config.yaml
n_layer: 8
d_model: 320
n_head: 5
n_kv_head: 5
head_dim: 64
d_mlp: 832
vocab_size: 2048
activation: "geglu"
norm: "rmsnorm"
norm_place: "pre"
norm_eps: 1e-05
positions: "rope"
rope_base: 10000.0
rope_fraction: 1.0
qk_norm: false
attn_scale: 0.125
bias: "none"
tie_embeddings: true
parallel_block: false
init: "uniform"
init_std_qkv: 0.0384
init_std_o: 0.0
init_std_up: 0.0384
init_std_down: 0.0
optimizer: "soap_variant"
lr: 0.00384
lr_mult_qkv: 0.4
beta1: 0.95
beta2: 0.95
lr_head: 0.0107
warmup_steps: 200
schedule: "wsd"
decay_fraction: 0.806
decay_shape: "linear"
final_lr_fraction: 0.05
batch_tokens: 131072
seq_len: 256
doc_mask: true
train_tokens: 654300000
steps: 4992
dataset: "wikipedia_en"
Each number is 50 + 12 x the weight over its row's rms, rounded and kept within 0 to 99. Layers, rows and columns count from 0. The size before them is the row's rms in percent of the matrix's.

# layer 2 attention query, 320x320, rms 0.0592, rows 268-319, columns 128-191
100:37 47 37 25 49 46 34 53 68 57 38 49 44 47 65 36 52 58 47 52 62 30 27 47 72 60 44 43 57 49 55 59 46 56 46 41 54 56 73 27 42 57 60 28 45 44 64 43 49 45 33 58 50 63 59 38 45 51 30 37 54 59 56 39
108:43 49 78 63 56 40 49 56 50 55 58 48 51 62 51 36 45 74 49 58 46 51 61 36 50 63 32 49 54 42 44 57 67 49 54 76 50 54 62 48 47 58 35 80 50 60 52 62 51 65 41 68 62 44 20 63 53 48 45 58 59 42 49 53
102:56 50 74 87 61 42 57 57 53 45 42 62 44 49 54 55 36 39 63 46 69 66 52 41 53 50 54 48 45 73 64 58 64 30 42 64 67 41 51 85 43 43 41 61 52 55 45 60 48 58 39 39 55 40 60 42 54 50 47 26 51 62 43 70
087:58 71 54 77 42 55 65 72 78 49 80 62 46 33 58 48 51 45 51 58 47 58 77 54 40 51 29 52 41 42 55 31 62 48 55 50 58 72 46 48 59 65 31 40 78 53 47 50 55 61 59 43 66 49 73 43 56 65 46 51 62 57 59 39
105:56 61 46 45 57 56 62 79 53 57 88 49 65 41 60 54 39 62 45 70 69 69 55 48 58 51 42 65 36 40 63 38 53 38 36 55 36 57 44 48 60 34 40 34 52 38 30 49 52 50 31 39 55 31 45 39 36 25 67 50 50 41 44 38
111:58 40 61 64 38 42 73 36 20 23 44 41 49 40 49 48 36 49 62 43 54 59 55 25 29 23 24 60 43 35 43 48 65 49 49 39 49 61 57 43 59 66 45 43 28 43 45 55 54 52 46 52 47 50 43 52 63 48 40 59 76 52 52 58
113:39 61 30 68 57 68 42 51 46 62 55 42 39 52 47 47 45 64 49 61 44 54 40 30 58 46 56 52 46 40 45 60 63 63 62 65 45 54 34 70 57 42 76 45 39 53 62 56 56 43 46 62 37 57 63 57 65 67 69 53 65 60 46 44
119:51 57 74 58 69 55 67 52 57 62 65 40 64 57 46 39 44 48 41 62 54 58 50 42 59 51 49 70 51 51 34 49 70 59 51 45 46 46 55 29 35 37 33 66 37 63 61 48 82 51 43 19 47 54 50 51 40 30 53 71 45 49 65 71
110:41 60 33 35 51 46 34 52 45 58 67 53 46 57 63 33 66 42 59 62 57 74 45 63 32 51 56 62 41 56 49 38 35 59 56 20 57 62 53 37 69 32 38 48 44 27 45 59 50 33 59 26 76 58 22 47 55 40 52 56 56 64 57 37
121:42 62 20 25 58 52 41 51 31 65 56 48 70 31 42 60 41 60 58 34 59 37 60 66 69 64 45 58 71 24 38 55 44 53 40 54 65 48 44 52 42 66 34 59 44 41 27 48 53 65 51 36 37 65 41 46 38 52 53 40 52 69 60 59
110:55 34 47 28 48 43 31 47 42 35 49 49 70 21 49 52 33 48 48 63 44 45 63 75 36 73 57 43 59 54 61 49 29 67 34 41 43 28 48 40 39 58 46 56 55 37 56 28 44 47 60 34 34 41 65 43 71 47 36 59 50 37 41 51
115:66 45 40 27 44 40 49 72 55 79 32 68 46 58 58 53 36 55 50 65 25 74 51 44 47 55 59 44 31 45 41 42 64 56 46 44 48 41 35 45 37 43 55 45 50 42 42 51 45 46 49 47 69 61 50 29 47 29 38 67 47 54 59 63
113:72 64 57 65 79 48 45 54 48 43 35 53 21 63 40 57 54 37 55 33 55 62 38 44 46 51 51 66 67 36 50 55 53 37 33 60 73 61 50 53 65 44 46 56 51 45 48 48 71 66 45 40 67 62 39 37 63 53 58 64 56 50 41 45
109:52 27 61 32 27 64 49 47 59 52 65 65 58 57 36 26 40 57 32 44 45 48 58 52 26 25 52 54 62 33 58 56 44 38 48 51 54 52 37 66 58 37 66 64 50 40 42 44 40 57 53 51 45 51 37 36 45 70 36 51 60 57 52 75
118:52 52 48 68 66 41 49 60 40 75 62 72 55 59 45 45 43 49 67 52 60 52 38 73 74 60 33 39 31 44 45 23 57 67 52 53 53 29 60 43 50 48 29 50 58 53 27 55 32 40 72 47 47 43 43 47 59 18 51 51 53 44 52 25
100:51 51 58 66 68 61 75 34 29 31 48 45 48 40 45 54 65 46 37 53 34 42 44 39 68 43 44 65 65 49 48 62 52 55 69 31 58 42 52 59 52 60 66 56 50 78 50 61 44 44 49 69 47 47 30 38 64 64 65 46 61 57 43 42
106:80 52 57 61 66 51 51 41 45 36 43 53 25 56 35 44 51 37 54 40 33 63 35 46 61 37 65 40 32 30 62 55 54 35 74 43 49 54 49 72 48 57 67 45 67 39 44 49 49 53 49 69 47 44 55 50 32 55 59 46 50 61 40 43
122:50 41 63 60 25 50 41 48 52 66 54 37 54 59 54 38 69 42 65 48 65 57 42 52 55 48 57 79 65 54 43 54 78 61 38 60 61 48 55 53 35 58 48 79 60 57 60 38 37 34 56 66 51 49 46 41 72 52 53 54 40 57 37 48
117:67 43 62 65 50 69 73 42 51 58 59 57 50 55 41 39 51 46 55 51 46 62 34 47 49 34 54 49 41 52 46 36 35 32 69 43 39 67 61 47 35 42 53 28 38 56 65 42 48 67 55 36 58 63 65 51 50 48 56 44 65 35 47 25
121:71 65 57 43 42 61 25 51 63 65 67 51 34 56 55 58 33 76 48 34 56 51 73 48 48 46 44 68 38 21 54 54 49 38 32 28 47 45 70 65 47 58 43 83 41 67 36 23 47 48 46 60 30 46 54 48 51 32 25 57 66 51 57 51
072:31 37 69 27 53 37 33 59 53 38 45 57 51 36 63 74 39 56 39 57 41 43 53 52 43 43 42 68 46 64 70 46 53 35 52 44 60 54 35 41 38 54 37 59 49 46 40 59 51 50 54 50 51 41 43 38 40 42 43 40 66 50 53 40
093:52 65 57 50 45 49 45 36 49 57 23 39 54 55 28 37 28 48 49 44 30 48 55 59 44 46 58 48 61 52 72 38 51 65 57 25 59 59 34 33 57 43 49 72 46 32 43 39 45 29 56 39 43 58 58 48 42 66 58 44 55 56 60 52
083:55 50 57 49 51 51 57 47 45 61 79 56 31 40 57 51 44 57 35 55 46 55 56 56 50 44 34 56 35 55 42 85 48 34 45 86 43 48 48 61 44 58 40 32 33 64 55 58 40 66 47 66 68 67 36 53 53 27 43 64 51 35 30 59
080:49 64 52 50 48 42 36 49 63 43 45 48 45 61 39 46 57 42 43 59 46 29 59 70 48 22 59 56 49 49 57 39 38 61 67 34 62 58 34 45 54 50 58 72 50 45 42 38 44 58 53 34 44 71 47 60 44 81 56 39 34 53 65 43
082:55 58 39 76 61 49 43 27 64 48 29 23 55 77 28 54 74 51 46 60 53 53 52 47 43 32 52 40 74 42 54 28 48 60 54 31 53 56 54 46 45 47 56 41 68 30 44 56 50 56 42 39 53 53 42 66 68 61 47 47 37 65 74 60
088:50 55 58 59 76 62 27 60 58 56 67 52 43 58 64 61 71 40 52 33 51 48 48 55 44 31 49 63 60 58 37 62 53 54 65 55 24 47 37 87 53 32 34 52 44 55 47 53 42 69 32 39 38 72 60 28 47 43 41 50 44 58 42 34
096:51 45 57 66 50 61 48 47 57 51 30 49 48 41 60 46 50 64 37 42 44 21 38 66 68 55 42 60 47 49 50 37 67 22 56 65 77 49 35 68 36 39 44 41 58 43 52 59 41 54 57 64 55 52 54 51 45 38 38 37 43 61 50 70
092:34 54 38 67 37 20 64 42 58 49 38 44 49 44 62 50 43 44 44 14 43 33 49 38 62 32 33 70 38 47 49 73 32 58 34 48 65 53 43 49 63 60 63 46 57 56 65 29 32 57 50 51 52 68 77 38 53 57 54 56 57 58 59 31
079:47 35 42 43 50 39 58 63 70 54 70 36 61 22 60 42 49 55 59 54 42 42 50 64 60 57 43 58 53 63 42 47 56 34 56 62 48 40 49 68 43 53 34 20 44 44 45 39 40 54 55 76 54 60 43 46 44 28 45 65 51 50 28 75
094:59 61 26 36 43 41 51 61 64 33 50 47 82 72 33 43 64 44 61 59 45 52 34 60 42 67 69 21 42 48 60 58 38 60 35 53 42 31 73 34 59 26 64 52 55 56 52 35 45 41 46 35 23 66 49 53 34 62 45 66 34 60 52 46
093:45 50 64 54 46 36 69 46 62 51 51 22 40 40 64 43 61 59 46 56 48 34 45 53 49 64 43 58 29 62 50 51 54 49 52 49 49 48 55 48 40 35 41 87 53 67 35 57 54 64 27 40 63 55 48 76 43 68 48 61 48 47 45 45
077:36 68 46 57 54 65 49 50 59 64 48 41 72 62 33 42 77 60 33 34 58 50 79 52 61 64 50 32 52 51 32 29 36 52 56 57 61 70 71 38 55 33 80 53 43 32 47 48 59 45 39 48 48 57 49 47 62 54 59 46 71 46 74 46
091:29 43 41 46 70 33 58 53 35 52 10 34 47 59 57 69 43 43 48 48 42 56 46 48 59 43 56 52 46 59 70 41 38 39 48 49 45 47 48 50 53 39 70 63 63 39 44 48 68 50 34 31 55 65 61 48 44 28 54 34 44 55 46 45
096:49 47 44 44 53 46 54 48 67 44 61 73 52 30 43 53 51 44 82 64 57 24 41 55 51 60 31 20 51 39 31 50 53 62 17 48 39 56 53 57 42 50 59 37 36 40 43 24 32 46 39 47 52 60 47 24 62 45 53 45 50 53 39 58
110:76 34 65 67 28 58 68 52 42 52 70 39 43 48 53 47 52 46 46 58 59 59 53 34 59 65 51 55 43 46 46 44 62 46 60 31 35 56 51 69 45 29 54 65 54 76 38 47 65 61 56 58 46 30 40 50 39 53 73 70 75 48 56 50
113:62 61 44 56 56 40 43 63 46 67 40 52 60 54 43 40 53 50 49 38 44 50 33 47 52 32 41 73 53 59 68 45 45 53 31 38 52 40 40 50 36 49 46 59 57 46 58 48 39 55 40 52 53 76 56 30 58 53 49 33 75 42 84 49
093:65 40 44 60 30 57 51 62 47 30 48 50 64 71 43 46 50 27 52 39 55 51 22 56 67 63 72 71 54 61 54 51 34 51 47 64 61 41 45 30 64 34 56 53 38 58 35 44 36 31 71 25 43 60 71 53 42 36 54 43 49 32 63 30
112:56 48 62 52 75 61 30 53 49 53 57 41 80 33 64 47 50 31 59 40 49 56 44 46 62 44 47 45 67 34 46 49 63 44 37 33 57 53 36 55 65 43 41 73 50 44 43 23 62 73 43 55 52 53 44 56 43 56 54 56 69 29 30 52
116:43 56 61 38 43 48 38 56 48 56 39 26 47 37 55 64 54 49 30 56 52 53 33 54 39 41 25 71 68 63 60 34 40 61 79 59 53 49 48 37 65 70 58 47 51 37 60 38 73 34 27 57 64 50 46 45 33 33 49 56 52 66 51 50
120:42 38 43 35 49 37 47 61 70 45 40 73 40 26 42 46 46 49 66 49 53 48 50 59 28 40 53 62 41 43 52 63 46 41 47 54 64 40 31 71 38 60 40 68 32 48 52 57 52 40 46 59 62 44 33 67 75 38 58 58 24 35 18 53
109:14 54 50 46 66 34 46 56 44 47 48 49 51 46 44 24 73 43 36 44 54 56 52 64 48 50 54 53 30 46 63 49 46 49 59 50 27 39 29 47 62 60 47 43 50 44 35 30 48 67 40 48 55 43 48 62 61 52 31 55 59 42 52 34
102:59 51 45 37 70 61 56 59 51 45 70 38 38 48 38 29 37 55 58 22 51 52 52 42 46 53 33 27 49 57 25 33 56 30 56 53 32 58 59 23 44 50 46 42 67 41 36 49 56 50 47 59 52 48 39 68 24 68 50 58 52 48 52 48
109:50 53 42 52 36 58 75 27 42 56 49 55 55 59 41 54 45 39 65 36 61 52 48 41 75 40 50 58 62 31 46 56 59 40 59 49 59 66 67 47 33 52 43 56 68 57 49 43 44 41 36 42 55 58 58 32 48 58 43 48 58 52 50 42
112:35 37 80 50 51 38 39 32 65 42 50 41 37 46 51 44 51 49 80 66 37 68 79 51 37 27 46 21 44 49 45 59 71 36 51 49 49 42 57 57 55 41 57 63 43 54 70 41 68 46 51 67 65 44 43 62 74 40 42 55 43 34 49 64
120:30 65 51 41 54 45 19 69 54 28 57 33 74 39 65 50 38 30 42 38 70 57 54 55 43 55 70 61 62 50 48 55 45 57 43 42 58 46 23 29 63 48 39 46 57 48 53 45 41 27 61 59 35 41 44 61 55 56 38 46 46 61 67 40
113:56 45 50 61 49 55 39 60 61 55 50 46 21 66 55 55 54 67 55 60 47 42 46 49 37 38 59 41 47 47 69 53 61 26 42 28 62 68 48 61 77 32 59 67 38 67 54 61 43 68 52 56 42 35 63 48 67 26 80 37 57 35 52 69
105:66 57 50 46 48 48 68 52 63 45 62 55 27 57 46 53 51 47 58 56 46 59 40 34 52 74 56 35 48 47 54 78 58 60 57 66 54 45 55 56 65 43 41 37 60 48 58 65 50 50 67 66 28 14 66 30 59 48 65 60 48 67 30 57
109:30 47 39 43 53 50 29 47 56 57 38 46 63 59 35 39 60 58 74 46 56 85 60 49 41 43 66 50 50 22 57 46 34 51 73 40 61 50 53 56 46 33 44 44 45 40 33 50 44 41 64 43 46 72 43 47 23 53 45 38 44 51 60 45
117:44 54 52 48 76 53 35 56 63 42 62 50 52 36 75 65 25 58 48 53 50 60 41 56 55 42 55 38 31 38 33 59 72 38 40 66 57 46 73 48 70 42 50 58 28 45 67 47 74 64 35 62 50 64 64 54 49 39 56 16 62 56 49 29
104:63 57 46 43 50 60 40 40 59 61 52 45 76 39 30 54 74 48 45 45 57 53 48 49 67 47 35 53 42 56 38 32 32 43 22 43 69 28 68 41 40 42 36 63 59 46 45 13 30 37 40 41 47 67 71 52 38 52 33 61 57 35 49 50
117:62 45 57 59 35 76 50 32 68 53 52 32 45 45 54 55 51 54 45 77 68 68 33 33 49 45 59 71 50 45 58 60 25 19 75 46 53 54 43 48 44 48 38 61 47 65 43 64 52 59 51 72 55 40 61 56 46 29 37 45 50 48 62 53
112:54 68 57 54 71 56 31 71 49 60 56 67 51 52 62 44 35 45 56 78 56 50 60 42 30 55 59 57 37 58 46 48 50 37 59 38 66 53 44 47 37 52 63 34 45 57 48 35 44 75 41 51 53 43 43 81 34 45 32 73 43 52 56 59
# layer 2 attention key, 320x320, rms 0.0583, rows 268-319, columns 128-191
084:30 55 44 42 31 57 29 46 69 40 43 65 31 61 41 57 46 56 66 51 38 51 60 41 44 54 63 54 25 59 60 74 54 78 46 39 55 43 50 46 54 52 47 57 52 43 50 51 39 45 42 57 45 58 47 31 51 36 64 67 49 50 31 33
082:66 43 58 48 51 44 66 55 64 56 49 70 43 58 64 39 33 78 37 45 38 42 67 42 44 42 59 55 51 48 37 43 68 38 54 49 44 58 70 44 31 34 52 64 65 54 43 44 61 45 51 37 76 47 43 68 31 46 51 77 38 63 64 42
101:60 42 56 34 72 52 60 56 34 57 49 56 52 35 55 43 38 67 43 62 41 33 65 32 40 20 81 59 58 34 44 54 55 51 48 48 75 63 58 31 42 52 44 48 55 62 54 29 77 43 26 58 48 31 27 56 38 60 67 46 59 52 67 40
120:47 56 47 57 46 66 66 56 43 36 45 42 37 52 45 45 65 66 63 42 48 46 42 73 43 52 39 39 50 43 65 48 40 54 67 44 44 46 41 48 51 62 50 51 34 56 55 43 42 50 55 36 15 52 70 45 59 70 39 62 43 61 40 57
074:44 37 48 57 40 59 65 45 43 40 59 33 47 24 48 46 48 44 64 47 40 55 66 66 49 37 59 65 61 63 44 38 61 31 45 48 62 74 61 52 18 35 48 54 49 42 52 70 61 41 48 67 54 33 81 83 46 33 42 38 69 35 50 44
098:39 58 49 54 42 68 77 69 45 54 50 50 75 70 61 40 26 50 55 45 55 49 46 42 73 43 35 57 50 43 65 44 44 45 66 44 46 65 63 39 35 56 30 60 49 45 67 39 70 34 30 71 57 54 59 88 39 45 53 43 48 61 71 52
115:50 50 42 63 52 46 44 41 41 51 59 63 64 50 44 55 36 60 67 36 40 48 44 69 50 66 54 40 62 33 37 66 41 42 60 44 52 68 46 71 42 43 40 43 32 62 31 45 28 45 61 38 59 35 40 49 60 30 21 17 50 50 50 71
104:55 38 52 47 48 29 58 35 49 34 55 66 23 58 49 58 54 44 42 41 32 56 51 47 42 64 64 58 48 69 47 58 33 70 62 59 57 45 34 52 66 59 48 48 66 56 42 69 48 41 27 36 25 54 59 30 53 51 40 68 45 53 46 52
093:30 49 59 60 44 50 49 81 61 63 37 52 54 13 56 48 24 55 50 42 37 53 30 37 61 43 50 40 47 56 56 27 58 36 45 44 63 64 35 69 29 51 43 51 43 37 63 69 54 53 59 61 47 39 57 75 53 47 47 17 50 34 42 64
108:38 39 42 44 58 56 56 34 61 57 47 37 34 43 44 39 50 28 36 67 60 47 58 22 55 48 53 56 55 70 45 55 56 49 50 25 62 79 43 37 31 45 47 54 38 43 47 43 24 52 48 50 61 53 48 74 55 40 52 42 71 59 48 73
112:60 52 69 49 29 58 42 58 59 51 55 57 43 53 44 28 47 49 55 53 56 58 37 61 49 50 33 56 44 48 27 38 66 37 48 54 30 54 33 46 71 48 69 48 28 34 52 85 57 54 78 53 34 37 36 89 59 53 47 25 38 49 44 38
095:46 53 44 49 55 55 37 38 48 52 54 38 63 40 51 33 41 43 49 27 61 46 61 59 47 22 51 51 43 42 64 17 28 54 27 42 49 54 50 44 49 38 18 35 53 47 57 34 52 41 30 37 58 47 68 81 44 44 51 37 58 37 53 58
113:60 34 62 67 63 60 53 41 52 44 62 63 57 51 44 36 54 76 64 48 35 62 61 69 43 28 56 43 43 51 48 41 37 47 57 74 32 75 57 59 59 35 39 55 47 59 62 48 56 41 33 55 65 39 34 56 47 50 44 61 71 47 48 53
103:35 60 48 48 49 63 51 68 65 50 55 51 50 35 52 41 52 33 61 21 53 66 52 53 52 56 41 43 36 58 40 50 75 36 43 50 46 60 41 36 52 52 32 28 73 54 55 39 60 49 56 50 55 39 53 57 75 57 58 31 64 46 46 49
114:60 67 41 53 45 50 69 50 37 53 44 35 77 43 57 83 60 54 53 52 64 45 49 36 45 31 61 49 72 34 69 53 44 61 45 50 27 65 63 58 54 68 41 53 29 72 55 44 30 36 59 47 44 42 63 30 57 38 53 50 54 54 55 51
089:52 43 46 62 31 30 53 53 46 44 49 55 30 71 46 64 54 51 47 35 52 45 36 63 49 69 66 47 52 50 51 71 28 43 54 37 43 35 41 53 72 55 54 51 62 68 30 48 38 64 63 52 55 47 24 24 29 51 42 40 48 62 41 40
093:49 51 48 43 39 53 41 54 44 45 32 60 54 75 46 62 57 48 52 55 33 33 48 45 63 73 65 56 65 56 75 65 45 53 39 32 41 39 59 66 55 59 53 47 45 52 34 46 31 57 58 39 52 52 49 43 50 60 52 59 32 66 60 39
119:54 64 34 59 42 74 37 52 43 46 37 51 48 51 67 45 38 44 43 47 42 56 50 44 54 44 57 32 45 46 33 39 34 52 49 52 52 51 60 72 49 48 46 55 35 35 48 83 65 64 36 48 36 60 42 52 49 46 54 53 66 36 52 40
111:71 50 61 47 49 58 45 36 55 52 80 66 42 56 64 55 44 70 43 50 50 55 42 63 58 38 49 50 34 44 43 49 26 33 42 36 55 48 57 61 44 65 56 52 34 36 53 33 64 34 47 53 54 60 48 64 63 32 46 38 49 30 54 42
109:47 63 58 50 57 52 43 52 44 76 49 35 59 36 54 34 31 64 55 42 57 50 46 61 49 50 49 67 57 37 49 30 63 36 31 59 55 46 28 45 41 44 49 48 55 54 51 64 61 78 50 42 42 41 49 65 68 43 60 45 39 38 54 47
074:32 66 33 65 51 40 45 50 47 61 41 43 34 66 40 32 61 59 52 48 32 55 43 50 61 52 36 34 66 46 60 48 69 60 60 23 47 58 35 40 47 54 79 51 37 66 42 63 55 35 33 40 44 69 51 71 56 58 52 48 49 44 62 71
082:47 53 33 67 53 49 69 35 58 43 32 49 32 46 52 52 55 61 62 24 45 59 43 65 60 50 50 34 57 57 44 52 50 56 43 51 49 29 41 52 41 38 49 64 11 67 71 56 55 47 40 64 50 54 77 63 72 54 64 41 53 56 47 70
075:47 52 73 52 49 24 44 59 58 45 53 61 65 44 42 58 40 36 30 56 67 60 70 24 44 58 45 76 49 45 73 50 48 37 50 51 52 71 70 65 51 32 58 66 56 21 30 46 41 68 52 62 30 41 37 49 32 38 42 57 52 45 48 44
076:51 44 35 54 23 59 53 53 44 57 29 41 39 46 60 49 64 67 60 33 51 52 44 62 51 67 50 35 43 32 40 49 55 55 40 61 48 61 76 39 34 50 63 68 46 52 61 50 66 53 32 51 56 38 68 39 76 38 53 53 59 47 49 71
086:38 50 43 57 43 54 68 27 52 34 50 46 39 33 71 51 53 64 55 40 50 56 74 54 44 72 24 43 41 44 58 70 71 60 47 58 45 55 41 45 47 73 48 50 39 67 66 42 59 54 47 58 51 61 73 50 50 50 61 56 59 42 42 28
088:52 47 41 70 65 15 58 48 38 55 44 59 58 46 74 44 34 43 31 44 54 58 41 36 60 68 51 56 70 39 55 77 40 31 71 42 54 60 32 59 45 53 47 53 50 44 35 61 48 51 46 39 35 12 54 67 49 52 39 68 47 48 60 62
100:42 48 41 71 64 65 56 22 51 65 53 53 40 69 44 48 65 45 49 51 38 58 42 33 56 38 49 27 51 53 58 64 46 45 48 38 42 67 43 43 69 62 56 50 51 70 43 42 61 70 55 32 62 41 43 45 44 51 51 50 53 51 53 44
105:58 50 52 44 35 71 50 56 40 67 40 51 42 67 43 55 47 51 58 58 43 70 58 40 57 50 46 20 46 48 50 50 57 68 60 59 65 55 69 48 55 35 64 46 64 34 56 47 88 49 67 46 44 37 41 49 42 59 32 52 41 30 53 68
072:48 47 53 54 61 38 42 37 46 69 42 61 46 77 32 41 62 45 28 56 57 25 71 30 72 56 60 57 69 43 40 61 41 35 46 51 29 69 37 48 57 48 63 49 42 62 44 58 65 62 57 58 45 35 62 61 10 59 63 51 36 43 60 51
093:57 41 26 32 67 35 48 64 46 29 41 65 40 46 44 50 33 36 57 37 57 53 52 82 47 41 45 48 62 55 55 44 47 58 26 65 58 34 40 50 59 65 44 26 51 61 51 43 77 51 50 45 57 58 56 37 62 56 40 39 45 39 44 39
090:46 47 62 41 46 70 39 49 50 69 38 58 55 40 52 54 47 72 34 55 41 36 46 33 63 21 46 57 62 46 45 43 77 41 50 57 40 50 39 41 52 38 65 55 36 47 36 65 84 62 57 21 69 41 63 46 47 37 44 24 56 42 52 67
092:45 47 54 68 54 55 51 33 62 48 69 49 51 22 50 47 55 68 42 39 29 69 49 61 52 59 44 65 47 40 47 53 55 63 70 72 49 34 35 40 60 63 31 51 45 64 53 32 44 40 57 33 72 56 63 51 63 37 48 55 55 39 53 71
100:44 47 48 61 55 46 39 41 65 54 39 42 81 30 62 52 66 42 64 60 38 45 33 43 56 17 34 36 52 38 42 54 59 55 31 38 58 63 65 51 47 62 62 65 45 67 48 97 64 40 60 51 58 53 62 45 44 54 53 41 45 50 66 55
106:54 49 22 57 44 58 61 53 34 34 47 60 52 53 50 51 52 50 47 16 41 55 59 73 39 34 44 54 58 41 55 63 51 66 53 62 50 47 41 43 45 66 41 42 61 56 58 62 47 61 59 62 34 68 67 64 47 40 48 73 43 61 57 57
096:33 38 77 55 54 69 56 42 39 65 46 29 49 72 49 61 53 48 51 56 52 42 50 42 53 36 62 45 69 51 51 59 77 39 40 47 46 61 41 50 53 60 51 34 65 66 49 52 44 69 48 45 75 57 29 39 51 39 23 59 54 53 40 44
078:56 68 43 45 63 47 71 38 43 43 50 45 52 55 51 46 43 38 35 62 34 41 57 40 52 54 60 49 47 43 50 85 47 50 37 79 65 64 65 44 59 71 51 65 67 57 65 30 46 51 55 37 48 37 60 32 35 44 32 50 66 35 51 35
112:42 66 30 50 50 56 48 38 58 42 57 21 45 33 48 41 57 53 37 46 29 52 34 58 44 35 45 40 55 50 45 27 41 69 71 35 56 61 48 38 57 63 33 54 40 55 42 64 45 31 53 53 41 53 67 56 66 47 30 53 68 31 69 73
106:35 48 35 34 41 27 35 39 54 38 61 39 32 59 47 75 52 11 49 39 35 50 41 61 51 63 49 48 49 46 54 63 66 48 49 65 55 49 50 48 49 61 56 52 79 64 46 44 30 34 49 65 31 65 47 61 49 60 55 63 63 57 43 60
111:50 51 52 62 48 72 63 68 39 59 63 37 41 43 66 61 44 45 43 45 44 70 69 52 42 69 81 54 46 70 42 33 46 62 54 33 45 35 50 48 59 27 41 59 67 69 43 49 46 64 53 50 38 37 35 37 45 55 42 45 56 44 39 50
110:66 67 56 27 64 58 59 68 58 40 47 40 43 31 35 56 65 58 32 39 41 42 46 67 59 67 69 40 73 44 60 52 40 63 70 63 62 57 73 68 60 54 59 48 64 47 50 39 53 35 47 66 17 53 48 39 55 65 48 61 57 54 62 36
105:60 54 42 40 46 70 32 54 42 35 62 43 41 57 67 51 48 38 53 72 49 18 56 52 71 65 48 53 74 50 32 44 46 46 42 45 48 56 74 68 38 69 33 39 63 46 65 50 72 45 55 49 32 51 52 63 49 32 56 38 62 58 35 63
096:46 67 42 44 56 66 56 60 39 48 63 44 53 32 64 49 63 57 42 50 58 49 55 53 55 22 48 73 53 58 54 38 52 58 33 27 73 64 59 49 45 63 34 42 42 28 45 63 52 53 22 57 37 58 62 72 60 23 48 43 68 62 60 50
098:58 59 56 68 66 46 45 38 46 42 79 56 63 37 55 38 56 51 57 41 38 45 45 64 28 31 44 47 57 50 52 53 17 37 45 40 66 69 57 73 55 37 57 40 51 38 50 60 54 32 54 58 71 41 53 79 42 51 48 53 80 57 58 47
094:59 44 41 29 44 46 51 60 47 52 28 54 61 66 44 65 36 22 52 18 62 34 44 64 59 69 72 47 39 38 30 67 60 64 57 74 36 55 61 41 66 61 44 56 60 68 54 45 52 50 40 59 46 43 31 19 45 69 54 42 29 48 62 38
113:41 30 42 42 43 47 66 37 54 56 49 28 67 42 23 39 45 67 58 38 53 57 63 36 64 35 48 40 53 54 58 52 83 46 35 46 55 65 54 48 62 52 32 18 49 60 53 48 61 43 31 43 57 42 50 56 39 57 38 56 46 55 47 61
112:55 46 39 72 55 46 68 47 48 60 48 58 41 52 71 55 47 64 60 41 49 53 78 50 45 49 56 45 48 33 40 41 25 32 47 73 31 49 52 53 32 31 54 48 36 57 48 44 59 69 50 65 35 66 48 40 58 42 41 49 41 70 44 50
086:30 38 58 46 26 36 54 40 39 43 54 59 27 49 41 77 49 31 41 37 48 34 55 35 39 45 54 45 52 33 54 54 63 53 51 58 50 38 37 52 34 53 59 54 72 41 37 42 53 65 65 50 35 52 41 35 44 43 52 36 31 57 72 52
096:41 63 30 45 56 81 44 56 55 48 51 38 52 45 54 33 19 40 56 37 65 59 53 27 56 59 46 26 53 66 51 44 68 30 43 63 78 56 43 55 46 42 51 50 49 55 72 58 38 43 47 51 48 39 71 70 60 51 45 56 77 34 67 53
109:58 59 46 55 32 38 26 38 35 68 54 69 51 43 63 67 47 67 49 34 40 49 71 71 37 41 55 55 36 34 43 64 32 54 45 25 38 51 52 57 52 57 42 64 52 58 38 71 62 85 42 56 53 67 28 12 57 59 31 66 53 42 26 64
092:46 48 57 58 40 66 38 38 42 54 32 43 46 50 82 41 56 83 68 60 62 46 47 38 62 27 47 59 39 71 35 44 50 43 46 39 78 52 47 49 42 61 27 62 35 29 53 56 54 30 28 65 55 50 52 64 52 42 63 42 48 55 61 61
111:60 42 69 64 54 31 71 45 46 58 68 47 63 35 49 45 57 40 28 32 54 58 64 50 55 38 70 56 36 40 47 49 36 43 59 46 43 64 56 44 59 52 49 40 55 53 39 09 37 51 62 60 56 45 41 44 68 47 59 64 46 43 58 47
118:17 53 47 62 33 55 39 47 48 63 68 41 40 68 38 78 42 35 32 35 60 42 49 67 49 64 36 46 37 53 51 36 35 44 48 42 56 70 58 51 46 50 43 58 45 67 47 39 44 59 54 50 54 45 54 28 58 55 73 48 33 62 56 76
# layer 2 attention value, 320x320, rms 0.0624, rows 256-258, columns 128-191
095:49 54 50 38 71 35 71 55 49 53 56 48 59 45 51 58 49 26 52 41 49 50 48 52 64 57 80 44 58 47 46 38 65 56 41 29 61 53 54 38 45 49 31 53 31 59 79 33 72 50 52 48 53 32 21 76 53 59 47 53 42 36 65 47
102:41 50 51 64 69 23 69 54 35 60 70 54 40 32 61 50 63 33 55 54 26 56 52 47 54 56 47 47 60 50 27 62 75 60 39 47 31 44 33 53 38 60 33 47 45 33 56 63 48 58 61 60 72 68 45 43 52 44 50 60 56 61 49 61
098:60 57 46 54 45 68 78 62 55 59 31 71 64 58 71 44 59 50 41 91 63 48 52 59 46 57 54 34 67 64 32 51 62 47 34 62 58 24 67 64 51 51 50 49 40 69 32 55 50 34 63 65 61 40 66 41 40 52 39 36 54 35 41 51
# layer 2 attention output (transposed), 320x320, rms 0.137, rows 256-257, columns 128-191
097:62 49 52 50 61 58 47 43 38 51 51 47 64 55 31 44 56 54 40 71 54 53 55 29 60 58 59 60 59 39 48 56 64 43 50 68 44 59 53 27 54 55 48 47 58 59 41 44 34 55 36 48 57 43 50 47 42 75 52 46 48 49 47 26
103:38 34 48 31 44 36 67 76 44 50 31 47 08 37 49 55 52 48 54 42 48 33 41 62 50 54 30 61 39 66 59 53 22 44 66 50 46 37 59 57 43 37 52 29 49 57 24 29 46 43 51 60 45 54 65 58 35 62 55 30 65 68 45 54